config.yaml
qk_norm: false
init_std_o: 0.0
beta1: 0.95
beta2: 0.95
schedule: "wsd"
Each number is 128 + 32 x the weight over its row's rms, rounded and kept within 0 to 255. Layers, rows and columns count from 0. Numbers have three digits each. The size before them is the row's rms in percent of the matrix's.

# q: layer 9 attention query, 256x256, rms 0.125, rows 100-127, columns 64-127
# k: layer 9 attention key, 256x256, rms 0.125, rows 100-127, columns 64-127
# v: layer 9 attention value, 256x256, rms 0.158, rows 0-71, columns 64-127
# o: layer 9 attention output (transposed), 256x256, rms 0.135, rows 0-71, columns 64-127
q100 105:114120081145101137076112097133068145176128130122100066176126130146105116128108117109106094148162150095126200111134125117169058124123093113142128130127119171161170152056111091144079182169172100
k100 110:092137124084174153079118110131160177136100155146167132195142138126149126160210147179156113054102139149109074159093139137135217119144131167083089090185139139114132118176129142133162124117067127
q101 091:165134076119150189109115138131181127145131128124153141088174054132069095160139096112130086135141166123099115147098100139118155123075156107094255142103119124141192148094142143193184183106152172
k101 083:128092110166051104129132162104118071121087168082109124134088136068096101154139122061125152128112125148104155094130114160118159180178138128155102116190087114107186135150111117100140135183168088
q102 111:113145172158120131142119115151061127129114124080092132106115138049142174073146124102117098151140177160146119135143116129127104100137115136089100095145127115121138171093108081163084147156154153
k102 098:178129166145127081131143083069121147073144138126177125094093117109107124126107185131079119131088079115147123114158143147123152098208162168095136116100143168110084175146152139104123096102093113
q103 110:089108193101161114198160180173140137128116119136131149157130157145070133120117108123114133122061085154163129125167190134141141109124091129142181090156122132116155144103151130122153107161094164
k103 105:132126073145088092174159105155096094128134117084098117062185078167145163168097119130091148161153085090179153082094070135138109088101101121179096170092134169150109138146139159162144086148108113
q104 098:176165131174169080132161110139139148096114173110131183177119089142114134072118118128070078113082077068153152175170105183112112201138113134184131121134079129120119119148107110105154122094072151
k104 082:157132142141142175146146140122118136144178117139125124140110179093111169092201131176116173117100142152094190072084110106147123097081123173090123167128154112123161189139064129158139134114150158
q105 103:101153111104128102133104135188090169129117135128119160117087066090164115053120169105134071126154186139156124139112119135185058128152103094165117078191121086134114202105098139157146159104137105
k105 102:128129162133180129082185052038156138111147162142183120183144141118126138136107120138127129102129127126098085122045104165142128160133156175095162124135174137131136164124133119144134078158142126
q106 100:053083182137152133172130092151114087118132125142138101098081197108168126149187126182145162148154181116157160144119192117088068132139126134114124182124097173113147200082118104085059151094128142
k106 100:136149114116116112102145136157129177101158170094121123183103143137170097126174091156099111134118161124095049133107156190149169109146164123044102111167170091132114084156134090167157156115099134
q107 101:120136126114132143128148079138149143153126153181120142124124130212136115141127127116159162166137118099163141131108077133073086114134132115095096164125115144132123094121090166122168109075137126
k107 103:141138134122122067103151166101068160111130126119154161122144170134092082132166118090157089126144128166104157127167155096082073131046106120107157128196160095110180087095112075112160177129180098
q108 107:072095157116145120165158090144141136179141073164083188073136086123132128131128116174134149156142134144153088141112139146115173108135094196142146139103082143107113147107202142170125139081075160
k108 105:111147054061081172137109113183125095097085144107142114134116124086109091092166127078095110183077118134117154143145133134118113152125081079102183132170166048154126076129066115137120157134136118
q109 104:112082143103103099112101112100172109123092091121116140147179047152109124092145109098110203113162110164128154105128082111133116132080070186178196128117172148206155169066115136143087170177160168
k109 102:160148021150124166143123119134102130125068141197147121128112123122100086099160156113124105110127108112163159096120102089171152133181161130090140117088101139081179082170124115157140082095134094
q110 099:104051144158098102098163142125140164140129157140175076168107104171162133109070148124073110158134122121110169139147141159106063158159175153186134077101114174145046089117137181122078146140082091
k110 095:145148122112186135063082116116124156061134122128109098202135108177138120108153155211155126107112136153136084068150141113213136120127104115083110144111187134152133201164182122114089112052063164
q111 095:120105097137093106119115118192155138161114047227120103079103128150158091163158146126173111122138111120149122148159163130127089091166121081112137164129129140121166118148165125134117130102040156
k111 092:117168108127139161068193095078100133155093197093115126153202097112096116128086112118159076170100120129169109128150091148113133135125136177095138095144121055126142147131149083127189172129182130
q112 101:201174106147150153108145146130106156103159165062115159138139121098132207148134097076150113110095145144116094142091104151142143168088083154114162112119179120085106153120123081163163144143151198
k112 099:148099127126090076124079133070101089126092065175181114096098096097100116137096134090130161122196063084154169112172144141139153127126122083167099136153093108138147123132095148091103159168122084
q113 106:107119094157173087127111082147060146090134172095128197169076126164123154102105120163156079056136175101097120109088143138082144142105095088135122106147117143091108174140087104139127089112085038
k113 102:139144159133110073102179151091147182076149034131112131161128112117140105131193142133156117081136097086102057139106163174225103205117131182163071120123128111152147115186179131089095122096064112
q114 097:143074152148107110179154109101086140064120169056163169202080121123103149088091183179088107087105082092079123117124166139154162206143178135167093104133107122098096137162120105087121078120154135
k114 087:206167163093143153162137128154166106178169069135121096101087149130180204089161088135125119103108134091134133109137133108188093101072140139106156171082213126167100160143139138187112084085087180
q115 097:076145175176135090147111101167110191182111150178126124163140096179134074120111127132129107120105056132155122152144110133120105064098159112059100119146105129185140131056114089137099107145098125
k115 096:164072112109135100101190166115124115103101169139150136206140146091135119117136127144144114102155183166131135166106131163130135143104137148134159148145118135098119183139090159162099121111106108
q116 098:128097196154129077117164102157067167158067167084157118186135123167125160093084135137171111120133119136126113179139084111104086135161153145198082076132152126165092151122129158117094062158176119
k116 092:157137131069184142168153131148166158057194116137156090072123102119157166124180090171091107135132134161100139103109113095160110134058116125107094121090151188155096173162162121176096102104045146
q117 089:078199158159157141190137087190089096077175136135106170104139135082136130106161128185094123156101101111135134116146162143110150105126168137133100156182114114106090087144132136120140108136108180
k117 083:099156171142139102154136172110159135143129089125150123126038127101127145152112106102101173146112153121054152139103118138088081126070112163150154143119188116144110136130094118196161114158141118
q118 103:093142128122161144145149097123101158128089129131142143101083107101102063152142095129080134205124109132128146068028106155129108124140065105117189129088092159083060075129124082103122119166094122
k118 093:133101206150071097121194143167113126153121136091096161137049121093159161156139183182094159097111116134127145156105154141131131111121150122104118146144101100119127192082110143150177069127175107
q119 092:137096122115151106081169116115149105114140196171138177113103164137138129153132137184168171114152097099145176127145143106144133200097147192121127211132185175103156137126102155104093062161111161
k119 089:143151158129171103192129163155133140122153126161095091108092134136119103055141125079123104150113164141136077041130074121129092121133128140150149086092142096150139143157145088192154144136150131
q120 106:090169192123096096129096123158127155138117106167133088077176151105124132123166153117139121135152122139164144164154101107121093075087107154120161114134108139099156120173082100143143159116177116
k120 102:100146043155114084132195120062095100076111181126114152118108103099103069123080117119107132109113085156149125140159098174038092142142153105076114123122141097124102122131129156114161123107143086
q121 103:145135141137122128122156102097044194064172156143113100152125137116122118137072159144163117098143114115125169164204142106092162125189167093139112144125122158113163144114155114099113084121096127
k121 101:181105160120224170132097140128183087084179120102127058093185121129160179101140101135171129139136097139134126095102128099163125144131164155161106129149159128172093100150176141135083183101084166
q122 102:120216076155115145122144147140135143100145142125116132114129176115164176123114112148158057078076197130096130136094124102122125093081142085148102120147120123119154160123152172156147174096144136
k122 095:096130184111140096120089157066159118110154147106134124171122131064109083159111101118125148113206085133092124108133122192164145165142102159129087121138117101163110092141157133083124175163140111
q123 102:149146109107126180150090113100209100129146125085171149092111158105100098159195106115100183118089135104114092080081131126084131115134081102104173162124182125166156201131085171096157154102144085
k123 102:129127122121051083146133148132130110132107101149121174161112177137108106144142106088137158134156110100117150151093126126127137184127171111124157155159083159100143111088136110136146108144221109
q124 093:148111170121092126079151168094139186163096109152106107118174132139096116133116175158175135124142142162145161130154110092150145124095131156133113090132115143167151135144195124083140152137135089
k124 091:193155108093158201183130067095137065127126135084096143086145113117146140134135124088112073127087164153150121131180134130155111157166136125105116133105117119137110118111162203168133119103111138
q125 110:149190115074137116165052144103159120154141109150177113135126128075140104219151111137119105161123143158137134093126146109127134122110110156127160111145093151055100081147170096097142119155085140
k125 097:086100130137104111098100112105082139153112133161103130090127110178129115151066174130115132147116102135147101142148117136162126109214128100083084138125072081153142101148128145109119137129115128
q126 107:120080144126108164125139183140101129068129109129141131128135157102096142094160148174132142029160157154105149064146179136152122113144156084109099159156142170139135155115096127151137133164094101
k126 109:150104130201147130183141110072184137160136155104061112121137125148108139172090116166152099104110180071162061166091109147167109179159189153110109125104171135099072150157173134121108102154178172
q127 096:105189109135116141088076094135132079170087113117092092104134084100119108159092142088141119166155140160128149123119053150144150087117113138087167103140151112121218163105190120163153202148186164
k127 085:071083130145146137062100135126099125092141173118160156131137130117148115165095175147082119122119104133104154154192117119060145101176118111104100106160067136112134136152082124106142118153110063
v0 098:176132140135099096126167105125138164142158130105127166137190117137100115116139151127194144140104096151167153127095091091135199122135169132056130167160139130055181092155107112127128193118169122
o0 102:112108119097177094087152157106127139132118173118138139160152209159161139119146145122177085118154122065162082135154133124084136149133143172078163153195117174129164149134110119138069132178105152
v1 113:147147128134077121110136129166138155139154229149074049111139135157126126130179146102157129158121207115175142132145131093055160085169148097161162122143134177101164165129097190132105148164119116
o1 118:102075155138110101086174130138124163096112170093164092092075106132122148145142072101095146108110107137162141174134126214091139172125161148165109103147142086136157122160197107112067179113119097
v2 117:107183142143105071139139093097105129081136137130110142161086122091174158164133133113148108116144126152138121171141105150179138190128123130182192151126129101178133160147125147127142107162078129
o2 121:101120164131094174139172135141117172145127171113149090161147126160180134178150114139146106166126151089043129104118076074148158144099136115112099127117066106095147100107059157153090125131120079
v3 110:055122080166170190113106158136204062120141087125191148123176086085129126102216143165118106124137079105152144118163154107120107083137150146181111128093159111096120155167102133163110135124112090
o3 113:104153155169126090124042154097172183162152130164151156133173148102075142114114049136145115139093102135156071144162151105164137139145134118108095101115116131116093108180147155117158101087138137
v4 098:132096124165096068142127121126134144156135119131173113160111139178127159168178176153186156126122183092105093110111069116165088160169106112107131217133106178142145134105151095071102147124113124
o4 100:129127099132133140131217097150103174098101139136165123142158198101150120091121191130156140170110159151094078143164142158171153137151145176102158129125110107117084201114117180124059084092144119
v5 104:180161106113146141113090105210087112093107121123146122156072114107168150135166173123119056129098119074082146143144157140141114109128106168078098113093161097102073179168155129172138067127112124
o5 112:148101091157081095116159146125083072079099137164115084152092067161126087156097170113112084089157127155082176110187160157157136108159180120054118104131154185196112099137129136118065108138121120
v6 099:095185069108114153107132169101086147155120130108118113114160143059172102074162144151096104082173119085134130122183145136122126199125096159168129208130128125121143170090077133120105116125116155
o6 098:084128176133125102057093092153096205123139145131128115155027144126119127107066142143101095156153150129091115168111118128130159113117148164182148070084133077102200068139162123107121134192128138
v7 110:140080198111148133162117076110109159122143151121139090117079123140183086106123114160155191145137204149104142146134141164097146096198116126084117057161128140092107083175140093137151171148178086
o7 119:127092119147112092109111080130131063169148201106157108101137149159099108129087124170158116117156208151148077124139148122064118145090093114094126135118166106110117102091147132167132160088096161
v8 100:110149139107093133098143142191069122090125141131125120171173057118170117123101163164084191101167088226119109128113146125164183115148209111105132103106089137150142124148038142101149077081075176
o8 102:103120137151187126115099155133136102174104120141127099144136098155209134186061102141075093120120145086197182145127153075130109153107103126088136108139133148198150088120110161100157130113114155
v9 104:106110124136150124154156147090108106123126082137092099145089176143147171089114182140123175201095080152173171192113160110148087186092105106098132133133126131098124142111167123135151116187103126
o9 111:149115161128065097051151121092161155168105115109114172084088140105190142123185080104162187167122115142127093167134109117120153182164129127127176112115077149148107124096193134097107097101138160
v10 120:117108095150113128123096132131135154144118125160119097101183139097113189139136118158166171149156169110140155135137150078127122151059139154121071140099144183126104149135118160113091164112135130
o10 131:135125140195147165128211126121116127081171111130139141137164118111089137135139095061138198125143164108123090130118144103193136134146071116093113137100163156119132135150159121138139161093096104
v11 112:075096116188145111138105125145148123127108159159129131138181055101109200131089184111182156112140089116128185142139119108174150137075146137079121187157113109141098148166115169075107135179112142
o11 117:155089135128100134134162171112187117125111126144072151099116156134110115105089180105179180150126126091082139067126090115133118173189053156117097149156087148088149142134105092143125148140051110
v12 108:142157126185128103133179079061136136125124157198148149168165105151144138160134221138140129107111158141078138155126157162114138146157118151140135172140122136133103163139124125096118171142175124
o12 116:112085122134149057128131106142154124099138088142031101156164150104116096145118207118126158120096110117120108158120144130119116064133140148091118120056110118110105080072177098172145162100095105
v13 105:152151115136091103075106108133156124178126197135130113139119175128128146106168200143158119149154176165112154139118096092144094113145101096174091129119153114093109133127115148100045123196148130
o13 112:142103147137125164095084146139156136078104190136129153120184173113171087134123191118127125173103110064070131154068134114068134103101110099139141166092071153145155141117194141150142198079126134
v14 107:108110109173149101134141102123145131153092111166136135080113059090065160119145088199140143110129100145122126101167106159149160132080096096076152105115107158148046099112118079094136101121128112
o14 106:107146146087136075150161107078157064141070092118049110117133079130119190107089140138130159151098108161134093078166062082152118162179127139083131154188112120096121135107097118092154119134114162
v15 111:098129119143133121111073147171139140063173116069063142112110146070124218165116165108184104142139127077089133132133100150159165187164154192141151130119086137118095111162217173127102161140121068
o15 114:119168160130138173136165146125066104195111070111069209167129124141111108149136160054070078131133087132141120121131111145143134101166136127114091083131124158101160087138129162150136177146108116
v16 105:100097096167117148146174136115099118158142097131095143132129113176128179199068177123058115066152097120073088195164116142106106155085136106095143099141116063081128113098132132131147103130154174
o16 107:126140131076083130072104150103108141118071084089069136106174100059175111145081182178095166145154133149114095129118101126116074141169170099160129121145166171171169082069158072087150124130159132
v17 101:118121090092182110162145149068165160100103051120161169094150148081182108133113175119080150087163134139104181170173106157141124178148142133121143092153121112054133118077140111082109141125093142
o17 103:110122134106127056137121144159104159155128126114156129104175115195099140093118231144179122133090148150141126131113158108101091140172131113134196134113217084066148119146119111106102077133114131
v18 102:118170149102125137067178169106137103132141185117136149147122218148070090165087128114167062111169120153087097139085126136152130115110080070132153089092092119149187098087088154113109104122172152
o18 110:084130079141150076067123092128062144096110150116101147126102105144142127080160183152130085124137118115104139101110145146154093158150135089248039126031118074142096104105110134101106160144152133
v19 101:135127131133144173141125099078113120167139057146163119076106097126157127097154114124110139097158101137125153162170184193166114107122169105124079182106148138171118149091166140131155133158106126
o19 109:154105161129126134094140085156099100104104113131168112115183145167138158050051125111158080081145121163087063161136124143131142122134104143180138192146111145132118059129114091121120055143111151
v20 110:152125134222137160110137135120154111064117082135167157179122128114118166081141122170119113132136132168145130120163135043177096065138095193138130107125203121128141139100097106117141155182178107
o20 117:164149215134164116142089128131165154087094110141209159174128108153166094108129089117139106179131139115191093127144129110142114133167131120093131152120110148138154102074103126098128113157083080
v21 097:098095129128158116104142130119147117118107179145119102106141119111149121129165118084122142109187118054077146099151143113069172143090129103134119081126135168092087110154187150072107048119072131
o21 106:119129128099042104151155157120150135137191155135060176111116082118134139120097122103102130069129127211103098109150119114137107123116099144171125139123160124126121148176129155138176110132093168
v22 096:097137123136105131151124103138174158094089111124182109065172154167133161076124131085156182116135126089173138065156130113153116130136117173145085117162206119086100153115230173115139181094136187
o22 097:162151110110067177145086082093110129112080101092133150082149101065143112032130078122215150117144133163096142065137122087093095112092148175121117116140165151095107141186165177147133178174095161
v23 099:082166173185113129087184085162150122160138117154060120118138113085050133133096109103139119106068126140173139142139176193154153101125150157103228152174133129137143151095155124105185132126156097
o23 109:161102157090150137091129136120150102158092090178169129109095129070096106104135071175073120146109158112179134202114082179168104136134168113126114121147129137123080129133067105142110165167114133
v24 101:154100198077072117128087174105084169096113109090115173143154166162126064126167095101134130075173154101167125134157135135141153084132112113156070116101069159133131085129091090126125151090108131
o24 102:086132053135140129135119181148096123169237088108099138130226104143174151114171086152112110109105087168075151139105156156145134140103062121100134139122105039130136159148114116158100126089118086
v25 103:153070140106145117139078103145105109160083134118140117159141082135167089101094158091122115080157201095120165106149202202130084118126160141137084163165172192134132167133162060103114106103041125
o25 100:140090139177158152143195093119184091115148141161121173074125109121112129158129154139117141145124119188062163085145195103166192117171145147102160094135198128112088149087134139092157086107076164
v26 106:104113140164117167123127156102146081134079100132081182108113143089121176124091246130122140111130117155146101126145126101105206131162135096140144127091089106158151060213116135132119132108185078
o26 107:140113170103088102101082165130146086150134096053115212149114128100179117186113186126180044133129052083205148101132112111118163110093056087113124183190099130104172099139158139143130148148167173
v27 107:187101087104121179153115166152082166185125117097093152133141083179090096117146128135104135045161112124107135100117153162112108153131108104080113145137124079194161150079048113176118133108133139
o27 110:136110093160099143130134148203059106156155135068088108131146116144089136138138115180146180128155072158119114078155150112141136148158149130081126140157106133112117075102142121108139123141105087
v28 104:159105141177141126140151124040104093164168110104183178192190130076098173183139165103135118112167136127145129164099085063152145157104135121146186090107044113182182112156107158120087105160077141
o28 108:099106125187190183141155162075167146128169188112084174117141148096112133148097080116156152175096134135122154148180090117129148123144145151156082131068065147121121144109115086024094101099153085
v29 099:178115115152112164161158136151105155103125154134141136169195141195101102106125074149127101133080125112166163138178146085144165125052090136103128114143108165174170090110128108122198130134089150
o29 102:106111163092135080165115141077129127122153117183143116154157090134127144141130113194137161085150114117132089124186129057142115146134068169102167127117131171168083114079134136110150079108072108
v30 104:178117171171130159131108119099120107083138070102183071088120065099121185155142089121110166045108120135113189144152164168164126112148186155201149145143113134117124167128111123099149167108148095
o30 104:126148140165120176167167158129134139152121124066148114162182123119138093105128124139104135096147172193170051066115119119121131094168127060060126086140168106097076103094046148053092157123130113
v31 106:123124132152135160122113095100104113206151129143104092188097088130079101113155185084172140174085091143134136093149142169170127123098155133117155159137164119120187108142143147134116098166124075
o31 110:128124144097080193092166120113102121144161166113121174107077148130091099117116095102153098175090115133115161104125207107101147152155143169145078133031142156149138113128127132144091088120133142
v32 101:172122154119119146125141094126101123119140164120090060118080077133136150160093131135111133131145116118156191158109132155162126161144152091064154137140106120107120140135230142136124161155132127
o32 102:161103098129077124125131138162087153171118135147124088132093157090038147105105163117099181101113163145156097124121130167115105138104127123154182143122169199109131135164151097115086124044065133
v33 104:144148136161113105103139130108076138174080186124073132120068115120093180203158142135137117160111128117132149133060121153150141151126129127103102112098104178138133187094149166154104127123124151
o33 105:107162163117160106083133100117095130130124152115084130135086152108127156221147112112117135154157167091099140133160111155195135111114117091168142142136085122135172135112152108111153112060126113
v34 098:118175091112084099085141133195089143150117079099109130123149169106137173114116091128143127086165100106093145138116154157122181156167135083079117136153110156140129111139155133147115129157135174
o34 102:107153099135174187139175131068075063160098117115162077195112110092125131093118142127133105078139097121076133192141138162149108127120124131101139095193157105116181158129141111142156150132136111
v35 106:107153087058103112149161158129114125083142122144171110121120123113089141105196165149145132134201115123123146114139141119113104169152105065103133114131093141133127178129165116129084084087125101
o35 105:164123135144088064155177131132090106152132180163167121174110145104128131118086133144150076176128149154043141117163108131138117169139137091145089091114078154143094117177115135075112114123132123
v36 111:165152069119088125121132148143109105083170137082125142129134116165160110120102194103095118130105094137131146086124144104128152127123097135133135133144145115187200113126125184106153157132059092
o36 114:141103122193148116142122145149189090113121075133158150166159171182118147119126150131100087150046087103074125176061126102109126096141131197108129121037154106162132107187155149107094123117133114
v37 108:091122171157093125105121168137153140129117127102114144142137125167106145141147104157130144049148087092136150086145152126106096117120100105086147136106091131129121143088074137101154105079083134
o37 111:081148146132113110080130161145122073138115104117060160159129116093133146086101091189106071123097146116140143157127184149164161186195152100146177134109081045059122089118099126126179152093134120
v38 101:136132130163090080167128124156100147159123107105143101170128108091068151179162140080161139138160134121112178116143126095121085170037120073096138115126164131122128122069181144100096098103131122
o38 101:139115158115130151121171119098107134071162165115150170132143113116117130107050108138133127120135134161189120113111164108133131143120132125121148113168096161073142104146117061185110133087120128
v39 101:221143059119117134129145095116164120161113176203151084180065096130157097166129095105114091124154096103103109103110115138038156131165152090165147121134081162133188116125074122163077095158141071
o39 108:132105153123066119117107114142155122135165170097100097153117134181133102122095152145140132091141102127120109066132101163077198100077127150197213138133129073209084113099127089095137140123137145
v40 105:176114134112150146159095175122111129110141125138162076081120127114116155147193108106196166125134146089137125117149056132112105107161151089085108132130160097089133129138180147119140104149126127
o40 110:141149093126113117148114132084174115093164148110148117128153093135054099128102148135156164093165154187119108073181106145123120114107135052068112100113145108091118137123101147118104156094173158
v41 103:087115125137161074121103107115154138108083172161067182153122120131119113057110133152117042042092144159130059143120147154097104136113130138096187139129109128159081159114120087194110079066124184
o41 096:109120137154132132145138111137072099116139201120016136164088143143091154119210158132104158138138108098201155136111207135105089076135155099132094093141118130064102136109136120163085138153072093
v42 105:143145159092128143159101078168112158097090175133089097120162112164162101131093077123115161138099165083146111104152058189088142089142147229143089170110142073169119142172092113123108128109086140
o42 110:142081135152167180127081104114095160141110148159169068119168073089183170148149155118104119132092082098097162117121078145145126043180126196111179218123167125136154122151130134141132101159140044
v43 099:156121088147157113165109126178125131083096171074116133181111143148110129132138106116112064093095142152105091103092090154171150014106132169103122088144161092138075062158128064177189110154136150
o43 105:124128116151146176114147112134169115108054138168085039113119044093110159139145186115118111221160113134170112131094131160142116157150118088123136161205138144141126148142113125192134122133140123
v44 108:131096089149132146162124126131198116127111141162132123104205142176144100098140103096173162202065099123189137061133115116142153104169148149107103158144147164139168165083109126136114133140136109
o44 113:152090186141171107079114071104161109167104075154130182112167101133136142149148120084179153091062149134193106116152125145123116122183150182116152156121078137125078188130158141152177121137134078
v45 103:153158203120073156168144114154070188190122127102120122176142098182071131129096144063136098121112092152137128116088107102155131155105106112139131112104077145167146162103150235093123103142085179
o45 106:098116143127103178092188143121149109097085141089124109102137126111091109177148062100154172161134087200128158124071125121145095120132140105145091090056126118128168124123161139140145118118138156
v46 102:091144076104131083061168119128160119136114163121154172129181149095065091117153081134143137158058161127191102143106140118095089140125082086125122155137134160102123157118131117096102147095180090
o46 104:115093137129129107120101112136144097137117152181108104151164128081077116188119112141114117127130170119099113152097072131157059104148108217157157119128132119121092111134146159130145169130158067
v47 099:082157165127103147119101147087112135116120146083099151096119114112103097133113106142115119128143138125156129124093117114127179098175116170140132152155091166114170082211097113144144140162103095
o47 107:107127091143094143139117125138121208134151186064059122169117110087098155132165155097144110100174079074151181114183096133077177137147131207116115119154133131127135171195126161122206127152118118
v48 105:164128185102160147052178108108129148181142143126204115157153095095082072104136192093176140072106148147116133147145106160073195136131110039087141090128103194125152089128118152103111070129156124
o48 102:086104121092107102129150175127116109133113184182143142072103178140041109110129142121134061041161153166116143140174137133091092131069142147163082160174142115149045094115105141092119121103102138
v49 110:134088159100091162117123215108167141152168060030166099130157153176089108088129093133127163119084121130163145085113150117105143161108131112133136161149179123138176134067137156167133117091108151
o49 111:127148132121162126125154097136121158072187100065200088094169176091162122110139071137131148123110139132149121134174135101095173170135176069111155125150130161119118094138196154060162073216161162
v50 113:082112102125122123175163177151171093154118099157171153143131125181119130148074113091181084130169054089124065110149191146178195105082149076089140126104113139159173095169150117109142091126100133
o50 111:125133137106157106117157135063106078121133059217124195123139086119127154126091123084144117129103082214131121128133106142127129143101075070124054121092110120172090186139133072144159064133118158
v51 097:154129115082108144166103135172162118186132168141134103199151143122119149151165223120153109151139086106105211151145027058103104166085118104135099152112142102132106179165088127138061077105154073
o51 102:192124054122108161054152204125174100101112199160136177124096107133155059112112176115101127136139166137109112108111156118102240088154144125140172123075091112081135090139117138158124121102125080
v52 112:122135093112127102152124161149076151076106158157137142132115138167146112128137180171102147160160181158107090146173135087110104107145080133108090107125176095129125085202105117129072166171093125
o52 116:151104135096124092151074156138148143120147157147170181167120148154182140129122145116133096175125079139048109113099191113126097118144073168132094117114139205148127144166161145164113155103116111
v53 109:041108076122177122122089166105167071133146092143108132020108160095102145130070165121075170189103154206144078094149159089111106096161111118148095084113196091073074063115188096152153166126201078
o53 111:150131153066112091118103081141110143143102072128102118064136100104133113127149132134171113133183131123176120153096108135116128141082146097174073143151117178138140131194171093152117178117171133
v54 113:174101160064144064108114119134088120134120150076115115126108175154183084137120105103074177196103223176159133114081180146081131163148039128125084099115093152102164144189106085163113172100107191
o54 110:141085091161136120113102114115104107133155093131107106106135159143182158182152181099130111143119180128115164128147131132165143139146099190113165110089109144118122093092161147094166201088147118
v55 107:133102085134135116086144124148147108131123181138157103111141082131143131126109086088114172171123108190125124130098181053135164157095136089150142152139155082111134095129175150106120131142128104
o55 114:090114157117131126182121126146128138119130117166129108126124154154090105157144093121073169094134138098109155148119125081154138154072136159152125142062128170133132132124156142127144225143125137
v56 098:129103142120108121085172167136159104143123134163142109169186138159107045151154104113186129146178113151131137112159161125100110098156088065042128088114066155084195096121097146097086193103147108
o56 102:080113126095143108172143130111115078108160151084173129145118087157136131122114090132138116062098091095151117159185111218078103133116147161154107134126127090113156140156125102088161130122136157
v57 113:133169090147116096136155151162135154191167147096106178094133132170097156130127126100167105182144066141095168121075100077126135166092104136073125138100109129112036146083143153154154116160137150
o57 110:084134096120103089109134134071122132125117096151075047171078147162118106079123167090129139135145171031135166161118175118129138149046150171116135145205107187144158137147157098164126155208144114
v58 108:150098111102074180183165108133078119110174130111105138136134120120079122146121074157154113102088130135190122141088087136147147114090136083142140113174069187170140153108156148141111133128163140
o58 120:144134147117152167150116153120062112188085140113133121149103139110147108142175119101096170105138170091109097134150141129117176097128140118122048106156115122198123125143133137159118139077145132
v59 100:122139046179152117159113160106142069125117119147097121143192107074133124155148126142061121091114099148083128159107150059140128091159162134167152111104124049101109126212070175194122152169120177
o59 097:099108113109142153104090163127142080125181130180112127133081133187136109180173102088102121108113095088189088109143134109097053133071129121146171109068079137092159114135119158109098116111113105
v60 104:100081156148144101092091121140072135095078098098143153155152111127117118137049147118141115110170090133135079106110122094184141133069075165093175109174072119137113148143113081139159124086092154
o60 111:084166119133140151159099128113193143111160083113062155124133135164110114087156124173147181144094156113151137161065148148188098136148108175147069091093115148110070154206109123111191128106094119
v61 098:105156143153125128162097130106109103136150146125087130087114087131152090103075116177066137164149184160188063142160072095187127093075187174129154109118153050134085141145172120129139104128145149
o61 101:128114111154149162132093101115131151146100166161153122154125125123121135146160130168108143104156062115177104164089115096158135109111119154154086122138154130182111087173077095155058069111131172
v62 111:169096075149146107134091071156191103120106137210118099158127129118110154107119107209140101170135141152117179139141096140138092123085120103106093126075173118142048168089128121178175088142138137
o62 112:118137108066100164136144143092197077173102089174136117128165083165138167121116177173152149138153106101155108109150083101125138142105118102138187126137113144165122144106168137078121119089121061
v63 108:087139134153134125115135157052122199154135123143136111139138117159114063137100089119133128087146097130139153121186091162069143138133130110098129093088108192098122133105121125085137051121127190
o63 120:059126126128130102087142078113116144098118123124127131089137116146098094145100125144154134136107126123121133178172128188112116114117179184204119151049153101114171113136077130084173092123142142
v64 112:139137111129116083130167115166123137079149083126147117074114114063133090130172158178154157066160171140081130175133122135083095071136131097084124076122167135064109109123105148103114121123135143
o64 110:163172134098115110126123170141143106101114150100152099120071110146131183141128196161086102072160154151156113121068126114141095158102099116083113167182187125132142073138105055131173166124147174
v65 100:119113109122058121099129108175121099148157152121123142119164183094143114132117139099161128130108135158164134142147116090083183167103100121155126162154165145095132088103105104143053086107128036
o65 104:117123149086134112113153142155135146174124132073079167096135097096170101096110107140131175113121069117168176103102122138105100106139159123176134125173115094143131115149127122121106126148191114
v66 109:174128164155116118091077149175170117103078120118113058105126164120153130130148104155092120140158107102144180078141135119180141113124127125097141164154131107152133128116207159146132180104142101
o66 118:148160103109151124123073086138102126082158079123116151161176107148147196089154159190133128135129088139125112112153160205131171139161091111109204086196116123125088165140116105098109175084103127
v67 102:151121132137109165150129146151062133111081099157193052144057085148107078197123134175128071075120155119165123123110099170141110125126170095099150116089075130168145109106153108107095138073150127
o67 107:171147100121111163131131130131075134132092155163140099093106117108091107138085127190095174086148113169115142093096137136106156091135122063177121094144135155143117154112082125069138087104134169
v68 113:159071104141155131158094148144069143102099100113131117174135110129155144076145128130054151087149135191156134074151151150138075115122151141118085091097170123074039124109122049182107138131103157
o68 115:121156120107161192120127139160093127149126086083017135135109103130142166108168104142155142187139101122112088128136174156091130089159130145122124140162173175156133150136156169068132123113094191
v69 110:096124164077072064112134109139091190118140135106111145190157104113117127141130063122167128102138117130182139143117079153147088191123071124155123194134120166117102158126150114128133126089131147
o69 115:094137097095119155102135150135080114180140108115135111203171153129163068116086127076136131164161161119114117114118127134117119114071145134132140158116128093061136111111103127151143116174157109
v70 110:109132072143178130073049128127150096113109114129097134171073155102162157127159102159092154129150103062108129119139147137153124089140164177164108142148194129180159140145103141126163054149171153
o70 121:128125062167162206134147099128123090098103149155153139147119102137205153167147130095164115155152150122139147099167150122147175110145109199149174142175110060131140082121156164093153161099159163
v71 105:081156138124089196169178117146138128134164137108153180130122100115084161132140162122156087102129106063068111168168119122137112134112087161135116095148123197146153114091175158148179120120105159
o71 111:188066097190015101156177155153109193108113120066134141114182135104131194121142139113117165156047091151126144150151112127188132189155137118124084147124133093072083109160093134151129127116139110